Each number is 200 + 20 x the weight over its row's rms, rounded and kept within 0 to 999. Layers, rows and columns count from 0. The size before them is the row's rms in percent of the matrix's.

# up: layer 2 MLP up, 512x128, rms 0.421, rows 222-232, columns 64-127
# down: layer 2 MLP down (transposed), 512x128, rms 0.204, rows 222-231, columns 64-127
up222,102,197,205,181,186,201,193,197,185,188,197,182,159,229,184,208,212,202,227,191,235,190,203,215,185,201,230,260,205,188,207,162,233,225,209,225,185,220,224,215,176,166,182,203,201,220,201,204,205,181,191,184,212,229,213,182,238,180,234,196,195,214,227,192,238
down222,109,192,237,222,185,184,182,184,196,212,190,225,221,178,202,208,194,206,166,209,207,208,216,214,154,156,182,186,172,191,215,227,207,169,197,194,191,200,192,199,213,204,238,198,237,152,236,181,210,174,218,198,177,168,194,208,197,175,220,195,207,192,204,224,200
up223,098,191,175,190,195,179,187,201,257,187,214,208,191,195,159,215,210,213,176,209,210,205,179,179,210,207,202,215,193,209,201,193,180,198,190,196,217,195,243,197,183,163,175,198,219,169,204,246,215,197,194,184,206,194,201,209,171,189,176,176,219,215,214,210,226
down223,101,173,193,188,191,245,187,181,203,236,237,206,225,220,178,203,235,225,219,221,206,204,211,188,210,221,201,251,217,153,215,204,209,177,200,223,181,222,191,203,217,173,181,210,183,220,210,172,211,210,203,175,219,210,197,178,194,186,166,247,212,197,202,185,251
up224,108,190,225,212,212,172,196,195,182,207,176,203,164,228,190,218,228,186,211,207,174,208,179,195,168,195,197,194,227,205,240,201,225,237,208,245,220,176,182,191,199,172,211,212,196,215,207,167,222,186,156,236,179,189,211,188,165,211,210,201,183,200,206,209,191
down224,101,185,189,232,206,194,199,196,190,228,210,223,212,183,188,199,221,218,185,238,181,232,240,206,206,187,190,230,228,177,171,230,204,223,213,215,210,186,211,176,208,209,218,150,198,213,222,224,218,235,210,193,220,238,202,202,161,236,205,213,164,163,219,218,232
up225,107,214,218,192,194,210,169,210,198,177,189,190,207,212,195,152,182,232,209,213,197,177,188,187,206,201,203,190,164,216,177,214,184,191,191,195,184,207,188,230,202,225,199,211,162,197,206,192,201,199,164,198,192,204,196,225,203,230,183,189,194,209,214,194,220
down225,104,201,219,177,192,216,220,180,158,197,206,227,194,210,169,207,195,210,231,212,216,181,191,194,184,187,224,202,209,189,224,173,199,189,130,155,186,186,222,215,189,204,223,231,192,220,210,194,192,213,206,187,194,200,199,171,212,202,187,204,216,195,230,197,173
up226,109,180,200,180,172,183,196,183,211,196,207,175,175,189,196,203,179,234,216,204,234,218,198,212,202,162,196,242,202,201,171,202,210,214,215,197,181,187,231,196,205,212,200,204,204,201,179,180,168,212,175,207,258,219,179,206,193,220,197,236,191,200,215,224,217
down226,103,202,227,231,214,202,202,174,217,224,206,219,219,176,197,222,146,226,186,218,210,225,196,167,234,195,181,211,197,194,200,194,155,214,214,186,204,193,233,185,201,189,175,214,237,205,209,191,200,223,196,158,197,179,175,202,215,232,204,221,222,190,198,202,204
up227,112,197,180,193,217,154,213,184,188,188,212,181,188,192,204,199,194,194,212,232,228,195,185,172,177,170,197,171,213,224,203,192,225,178,215,196,176,217,172,209,172,193,201,227,237,204,181,197,186,195,186,204,213,212,178,179,215,164,183,206,188,216,195,210,209
down227,104,199,211,210,215,162,185,191,195,207,221,181,169,180,212,184,210,206,174,189,198,236,187,200,200,194,168,179,203,240,189,197,198,204,167,209,210,231,179,210,223,188,183,225,225,220,169,184,195,193,172,151,231,179,172,198,203,199,225,232,189,179,207,237,223
up228,097,200,200,200,186,200,210,183,194,209,200,189,195,190,218,184,204,239,177,193,206,247,214,221,227,155,212,230,159,244,204,196,197,240,189,166,228,189,189,200,187,194,209,213,187,170,200,241,175,232,192,196,204,225,186,203,220,182,212,195,193,220,235,213,210
down228,097,213,217,170,205,229,190,206,188,197,222,233,207,181,186,202,198,214,212,223,192,225,187,137,201,208,197,191,190,173,177,181,192,235,204,180,210,163,197,177,165,210,216,205,170,200,218,231,184,211,197,206,215,177,195,218,230,197,162,184,192,202,192,222,222
up229,095,196,178,203,176,188,198,177,227,207,197,202,216,205,204,199,218,217,150,178,215,201,241,184,215,198,214,196,219,208,194,214,204,165,197,203,216,161,173,204,221,208,278,198,209,203,215,199,172,213,209,191,183,206,197,173,215,162,182,182,182,198,170,240,230
down229,097,184,186,215,189,219,192,192,197,203,208,177,204,176,231,219,224,170,187,213,218,162,228,195,206,175,228,224,186,189,179,216,191,237,189,161,178,188,221,197,187,231,223,210,176,193,187,253,196,182,211,193,162,243,205,207,225,192,201,213,196,217,207,185,182
up230,104,214,186,212,177,216,177,222,226,210,217,195,209,204,202,154,192,216,192,228,209,251,175,211,212,180,184,184,211,184,202,150,219,192,216,204,215,210,181,215,192,219,197,195,195,193,199,212,189,197,182,206,228,204,165,209,182,222,200,220,230,227,204,155,189
down230,107,173,213,205,184,196,205,221,201,195,205,222,218,242,222,180,190,191,185,201,195,188,224,185,195,228,189,179,251,217,193,202,204,242,220,215,206,240,196,219,203,198,221,207,154,214,182,203,234,192,185,214,215,214,176,172,186,200,177,188,220,206,142,188,153
up231,114,202,208,181,220,223,206,230,229,196,188,208,208,191,187,194,177,221,175,210,186,214,188,190,208,189,205,225,167,203,198,254,221,167,190,233,180,194,202,170,189,208,196,205,218,212,195,212,203,172,177,198,240,144,207,192,193,183,219,187,201,209,212,202,202
down231,108,236,215,234,208,206,191,193,204,213,176,186,211,191,193,224,224,205,205,191,200,181,166,244,172,201,147,175,208,165,186,232,169,195,190,182,206,206,183,207,191,210,209,209,189,198,196,237,192,173,219,189,225,187,220,172,230,182,235,189,197,189,231,176,209
up232,097,194,239,198,209,241,221,223,200,170,181,186,210,188,186,184,164,199,221,180,213,241,176,207,217,212,205,220,222,182,199,197,180,185,206,213,188,263,220,213,197,222,215,205,191,192,177,169,197,232,203,197,210,181,172,203,213,208,213,200,233,199,227,165,169